{
  "num_hidden_layers": 15,
  "hidden_act": "reglu",
  "norm_place": "pre",
  "rope_theta": 10000.0,
  "attn_scale": 0.186,
  "bias": "none",
  "init_std_up": 0.0746,
  "decay_fraction": 0.622,
  "final_lr_fraction": 0.05,
  "max_seq_len": 512
}
Each number is 500 + 40 x the weight over its row's rms, rounded and kept within 0 to 999. Layers, rows and columns count from 0. Numbers have three digits each. The size before them is the row's rms in percent of the matrix's.

# layer 3 attention output (transposed), 256x128, rms 0.339, rows 103-127, columns 0-63
150:464535494501473485493487481549613405468494455572556557518488452581486477534471495450484520486453452500506371541538416522494520543514574488550457532493511437526491523476445526531513468468543492
133:510518464532473476513479444391470487514542412564438498505504557511585449478508488523508516411517506505579511508471507489472505482484518549450475559509449467404534534408459495506486545498483519
163:517509472543557536557509538451550534467427522517536479494499381471446480547551450502548464489560529466580520436460492435492505487454521465520476494556513488546506477518483514453498479507521509
124:474484560525515484442529521453576446512481489508505505429512455539512533506428486531533483459612472503471476539526485504503493505432489528536462465521495525533411431451503441550479508446510467
129:511580438489623465496518539473505465534454459439481443488505549437466489512508492489551518461519553468442468545565537557466475467464553464490538555602527515584504516527522572513504493474508520
131:519471519552501492477454490488538610552556520463505495476513454460488522543600486476540565522504511457512507496516504498560550530495498502523482532478592503473518539506600516512506542592507615
137:512479464481471554567489515442531507547450498505508470458506462449487464506485557472540524527500453492521583547496448493571521479470428512502456491549479538541491540517512623436512588479479517
142:494442517496533453413506467489547503553509523496555456504543516519557521524566549446491503578515575487526554522465510521527438562545458532417484436566534563483492511490499508466488471536483445
142:480517530510535492532432480409464508470530535516528495450423556533491496467439553560504496482535438464442539503578480519504493472523488533517502445542506484532498420539529495461518494435529470
131:493509557455513502460498456420508467441577446575437515476495494561450553463522521478511571451556489500496511500494471544438576572499467437593444460475497467445430556526579466470552480506545491
147:509575502502500557435456451505481463527514453475507448464485487552553473550525540506452483455526494452529455519500455516506494474432537452524513587486528525499488531499539539465431415383583449
147:564457558497568461498523441471440469580470508490495465470506551487539523457501478476558557600504548513485543486533524540429507451498486506515488479529493458510426473537469505499485483521496470
131:441520516420445512481482471509559453524454562462481492495453461532503427459535488509515412506518497508583537515574505473542509533463538501470614557469522388475461476514453475448546475503486515
129:541469535514468538500500526517519511483512525429494505500553440474477505529507539426442471530484473495509446478554530492569574399519521491506512613478531484479521545497468521607497507485569487
143:455499562541497513535565482458513550454520558542611529492456475483485568483516520471454583528500513488526437514481422516511549475469481496538569554511454510501472524563509469502445480507518534
132:530478525559459502487500468523544475535462530499475492466479493528475518465530477448508475469516516475484557544482548482611402526516565449421525499498507509531550458482518611551493504476512501
123:556529451477500449522547504520525534470498512458543472536510502493488506504486527528486566423470515507444468510467501445451474492542550503471537488486460494466539516542403464503496569594546554
137:465526454455488478480542466505506537511526462498527440475487528515505511531505584529523491459519581568462554512442587439514453490548423510498449474491504481555458515479443526498493511504512556
131:479551454497509505531502493509558460496493474565546515537559551535537451560510514500558485484455490485516427510562479443461530477501467521473488509547539480499512425502510417439511497496488474
127:518509450555415437476481493518445565533459515426485541484524464433443542483485499489552475548509520504489583519532497380500499545558428542474465515469459497485485523504432467500441487556581542
139:454446534418591505485522467492480499492494519515523486541470503456554473466540482521569446497494577517465469495482439522505503502485505555486569560518465547500457459537453475516474487419445515
143:511488532468502493497465554533500390479508443435462538492588490489478497513572458499540581562417500477559458505536536485499507541450572448492565562481489502493492487495438603536581468486554485
122:541565514460506449481446474462480510544496540464515484458519492494483451381453471547487513540509491532430452501497529469487499496524500462474523452451489486486555447488469494510481446544522512
115:488471478541457528435488523565504504495422482498534535499514514506515516519437487472444471540439582495538493547517511473541431464496444510513571553522553467507493470506552518526510484474480518
121:532469476554523475475530540609490530508553494546470526485578561505493476478473478476459493525540480512544506429501489534476481629511480493526469476454468523594508409500447537523474434576396446
# layer 3 attention value, 256x128, rms 0.393, rows 104-127, columns 0-63
133:535473492519510481504540586514549518518492482449581453542500425566429579507462604480563451459552542484527526500544467513544507528460494450504460531492494465524434514526541487434546457498453432
146:503547515502472480453469439516459482512532498491482442494509601508443532513459528545421479463519503554439491429507468553475521483541554516524528504506528537424470504507445487518548459497479471
122:419542449489433502523500515503538504511524507541506440543480511551523503557457495438510492461421452456509524492487472553528489512454424502453546481501450512551512481576487536492457459408417497
133:472460487490426491422524453506510534508426468538520555515425502579456516481484562588456503486498432498557515499496519485560522534486517499539389538439492489448555455449480483513501507473439496
125:503530528455485547491531510554470438416465447493544498558423507524528472552467487604511483521432483521547536525502465486488520513549548470552519459524525523499511554456472483498507512450449430
125:507553545485521448456515475533454508513536516492512472457440536548524519489540437595450512500537514574481463469553515581528556535475494528551522507507479475541526445511444419531462429490450478
136:533484476495475442528534545474551528450631513478461555491505456448439540501494509484447553410465482488445496528477486495414489493428516496570574462455481513515530515458481484547520467527505583
118:493522495563515536530584468557537482495525479480464524521485475487559562552566489567460529470524522541435457592470556508444453527475398465477456525496461445523485538475446502480491479503500522
127:507479486541483504528547534540519462481410545450521522533508464479520440505491470513510353482416480474475495513459568523556518536500518526426499524515457510510505511503458480457438551518477470
131:510469528527442522503541458499477529495523599475453563523429582454490591571484492477520483467498465520434543409476497509502460510519453526504529528524485544432497472530494484495500559553448490
133:451510530491449570482509521490546451462539532475541511575518426578452449533507456449476414482380506505543487502482477498489454536508564502515471551393546466527472543490551494553526452532514545
138:560484457553507496474488413486438539489558515539524485595515513486483582502496467542541507601530496436462495452454458467474464539475435517544487449537515501463439554497437595536462534536525473
113:482471507517567499507456454482435530483494444594513529509520499437529503474545531516540524470446472448592514497529469497460542497489545521583499469532523573554525521510544480493439484490496407
140:553495427488539520499466555511519465522439503441462471457446491523484491529556535522432461492519483547500551505539536508508494493506551454419518450474581509486502487345449510506516517494597489
129:504525489405481461534482536499514500494617504496519506543494499468574515482455541530506573478495468509558496493566477450497608580482519460493455527513480434490526515552414520439507487496530602
117:458532488494529497535488452501480467519518476555549553390517477575494562509478522511481543506518499475533526524482539621533501567533551516447521461552483457540445486444555519545507510478459470
125:510454494461547570495497443506562500488517527450519562483530469527538491482466435476473514558519521432481462533517470459493508509439558545514535493496471462568441451474502495450507564432485472
123:446469474541484496455552424461535484557453504488522497431458470535438477479534529455492555442473390532520459524453529495449462517548500542449477510474443486442497538496554533542561533467479511
124:538501510423576540448478554495488444463539474540576476518529522547507559470480475502508454526479526390486496550436521529474454530432536459487514433491530530504464470506493523474579452501462445
135:533518486474469524469488465513568502516442495531499499466503516518487503507480488424418537499496465553475528514546476492444505525470477514494459516525551454539448460469494465584554512558507560
136:504535519521481463465531518490482543419539585564563449514438497474448446544492550476576455487507453474486556487486416453518506532563512590529509545517483513530562510502515547548502561534532523
115:503481481532507550444538496474459510438466494541488527470434531574490566565485548433485494493516540517491486479462542472441461505458536441460474600547540561499501570523498501484414568517549537
123:516467465520491480504463504456460416506516497557460478522506506527520469509538478530530597494534433544460464477416489492498523477519533517571494450524488518439497523478536503440506508455481474
119:410548530471473461530526528480470602486472494477503458536531488470463455497517476507404456480477505475496498524479414456506472501490523520492506488510566483470503492509573488531539558444578566
# layer 3 attention query, 256x128, rms 0.357, rows 128-153, columns 0-63
050:416561490521456420486441466475563485472434491512457470513468542529565484553530505451524437484508489501578528504456493505517536571559552491510523527518477499509488465528449581543454525528522475
050:431518501529425427535442449486561533475487524494520510541489564521533485579506480465522497530497480506503496561484512481496518507445552561440519467513472519567573479494457491579522550515486486
039:504494518522479390502588461526546497544478441521490477486491498530574447568514562433589500488470553494462552560453492476481573449467530511441515458496474465471489458453419502496506514568547487
048:483493528510519549457477518473488464503542540469532569470541510466512536422547467487484525487517445446517542470569517490472515514482472418565498497461533479373456441537513501400466476485512441
058:591544488500557539485567565511446482505480515415558497495525477454509496485511461587466490500472449494515496498469467461545504463507516498458455539536575469502499566446528476486533455572472495
069:487477491405512475485448487497483528479494504486480484478494529511515519528534549516490431453473519538549483452409542514537541504528497488505433623505503542523487578533525509581478476510465600
065:479488487502463438463457508483568443545531477505510577505515562444516487455480508524548463562436419488456511495568514506461472486488441470493504446537520487391526441516421462427516552509505484
060:475509467527525557503519530522379506439512482534486445525416492481537477493557555525429515486509462577526461488476488529578509511545492476541490592515568469496451584513578463523470493491456510
065:449488494475405437554490513470464467559519499525429508498493582468478505429472485517518506572478519466491514535579512462438419534464426510492548497489504512443538461488459531427517508537477484
072:518503549553511560483510560503424549469507501504458543464482500442494501483502549530476509513528400529508484511518498558515453503517456486499449535485525467438481499490571476458500478533462541
063:497482485481414430488471447488523472480509437495471512449502507514462523507467463500549546515475590490503492512508521510461450532466493526484507431488460550565544445495426515445520519477596462
084:511514494487457457471492512490499457551519512491467640482479588468403506480454507539516480568483427498532529573534481472496513506530473512522532454492529488429530476486496510452523524531471501
068:501407505562592574542500488491474552486491548505588439538476453501573506468547532442456570460483519496496506463483510471497532435478492496472526560480557463489450551513550479551462491503523504
071:483504471488458497513462426532507469465527523509539443488513528560463469576501507532591439454502583497498484535442518481550462435474546553480450563476493503606544494455457569477520519472517520
085:476528530503527489524480508457536430458511567474471446512538534514561499528417464482522420467484508510514476472470468564487440512462539526410480504519518510556497498476466484491510517428516526
081:473470502453487425519468551462531460513460405502507391408465492511554443463501414506588442483477527546476496458440513501518553476515514448485475475516455503603492507433467454509495574498592530
079:471515453524525511561484535509510534442534442580553446508515532543532501478485453509513447464464532473468457445432492539453504459511561462506480539522493457529507566503498487497513525504492534
073:530529449504524497378550485485487569520510447538533469509462457526579543457533488482536471504524488535493495444490526466542491510511541499566419459503496530527480533451541486559503533488432479
148:518472519450580439511541512525449528449550485518501550476461435516498527609510487487528445476441506492521521474509526393471446541482480494485481502545525412470487516462474478551518470455508537
138:446495493497498530491545558507551577476535479534580490486467485517571510464475558512544517537425513571463560439516505475516525485580528495552436491474546508500535533560440498492508500502579527
156:505488546530501474507530507509442514493532470504554555428512475516473485533540471483431487510505529450439465471574509451536489497479506491488510529551447572497479549474518534484482460528447494
144:418532552429493457423440389481414497480526474480492511527536423477522509458473555514480473466460509542477542495501498547491501413515518428469480545531526493590500514524470545482513477596488480
155:475495442498482475509612473481470455538543484601531473531465567503541498484538508475480588475508503516529520536479446416476531536470523526541500501431609526487425526499462487516462479524466537
145:464581462548495580459500490491527475514563524432563498471472519477493563488514404507429504549477461559571467486488466555502529553545489474498471497532497500533525495545480441501533538511465486
142:484505527499529521498509528464488474507546525476475515434496557545522551499541549491504505489567508430557534522501481435453517507481498528453451559467439538501569472444498556442520474563526537
149:474484465517501561549532509501453527530518526522480464522489452544400535454522465517468594455533520562521484554519467509544451533476483528525581431474495482519515550461521559454482580480502470
# layer 3 attention key, 256x128, rms 0.337, rows 128-152, columns 0-63
083:476439433461475468520493435483519522484516534481504446447476495582478464546489511496518473486450535537499464528458502473560528480487559538420499554467440510557540582499484520614546560489461526
068:454482447484506438499471469487533486480501519544452440447514495562484456551516514474547448444462500525524505510429513509563565518527518453455538577544463481472482529500464539553484571490512505
045:444490439484470538522381482460483504456533543490476480478515545506447519467468458517432493515494467533570466450478523511519454520526489521487531549542459518563542553564514495538497519422478503
078:552507536544509542530553560557461507514480447527501521574506496423464516518460519509492533532512496493465509489557502538485428488487449524500520428549567499523504481459519442415504454501521503
046:475426567466451546501480512528502522461458485531416541507430453458482524490519527452514516498546534488457506482569510569449462494501464504598525422440481534482472439547489499460439558421540531
053:482517465558511493485528480492506508470447508495512423465430400563513461546476498479492531489535547539501475554512464518567518507504564510486555498478419453583493523538481526533491497478519456
067:545507578552510570560537547519453506503509519534495525544536512477440529494507487500458610481520481445495507525517481474477431520478489509521545420521556504496482476432577514440498507510511460
051:534468537403492451474461478450594497525439510454507526476526460528490519587479520533576442475495539464505529463462499479502524451497512513488433524424443582530547488533481531467485494493512547
063:558541548546538538459503477554562461535484493495582587556505487481461519525498500495488530497475457464481521489507473540483501511492501449518551364531555507451485444489505459436503507481537452
050:507457456424491508496510494468502429529496545543530475566477486463489501505511496473475521487517550457515507421475478414536511544500494486553517486481544542524480569535497484470475491455473467
053:519537551539538500540490536529526468542525536484509490508564509454520516493495509501511544517501420432405503508572494556416449583453462435494524457539539487429438463502514455497513525514497485
066:526484540522456517492523515535471509463498453506427509498517465456459500520492477500503555520515480454453498455519511524491416548476483448490514434527522528465481469511490458394500521479572454
072:470471481492562479467527519395481552465429522484468458477448477491582512438524430474449485461519512565516471440480498513518531507532518513523464546560441510562499550535499452522455501476468525
069:487479486527569450548480470465519512512461537497565473487470523599586508438475518436479544555443525504524477507489491517459514475475493456487521536505482485502483518532471495630495518534499509
070:468559490533503532524509485479500514449527573480514531599526509508498568542479561492451520451488551493532496516511491541469455508468516571487484533470505516457537480556503566520518454486434540
089:523533538502543493495473562431501409496530538504477462497543561464550518493429445484539460484503458509474458478478476572439412535453504499454462431538553504565488490438522432468499555433511527
110:447475471531544573576498539492465513477493469533557435528553498476537437470499449530492501417476547485496508475441505518490543410446509523479476599504495424569503521512495476456521464500524546
100:502536477488515524468518548432511544490493420601543452500480506535540533479501451516531517459505536495451447407431505536510495503465537444558420494464525522545535575497549431501506531461432527
153:540492525473551422520494469512431486476513505473441546486489459502437539614537456497497446459511491456538487526483517440472441548433463495461536518552490431475485497429515487538513492468440523
144:481490513476561487509567565530505573458575476547568548490457455522554524550481548502548467528414496544485566453527517405471483523544484495535449481532549433462528533519442483521507474474570527
164:532479517562515502538540546519483518504528495513551538417493509518476477542548470479442501521513526447461451474573507410533502534473487516484520507533436569449480549466521510505477483491469491
155:434522568455495471426480402482382516482532450476529538503539412472505493473496528509445463462463529506467529480536492498518488422493507446475480563533500532562499563491492556446505464597459497
168:489467444484499445496604472489466452533523496609491478519470566519528492492532521460514581461511511495498517536497461424474506540463532520535525490437617520488418521486460488538457466515475542
154:455565439545490572455538495491516463526576533451556470473457531481499568501530423487422523544491470580576470495468452518506554548546491474508472521520541507543482519559467425519519538511443499
153:498514522509529497464513523466495466491539519479467522428492579534536548510523547468508485502563517421551536490503495439459527500490501525457427577470440527517570451454498542455515444561513533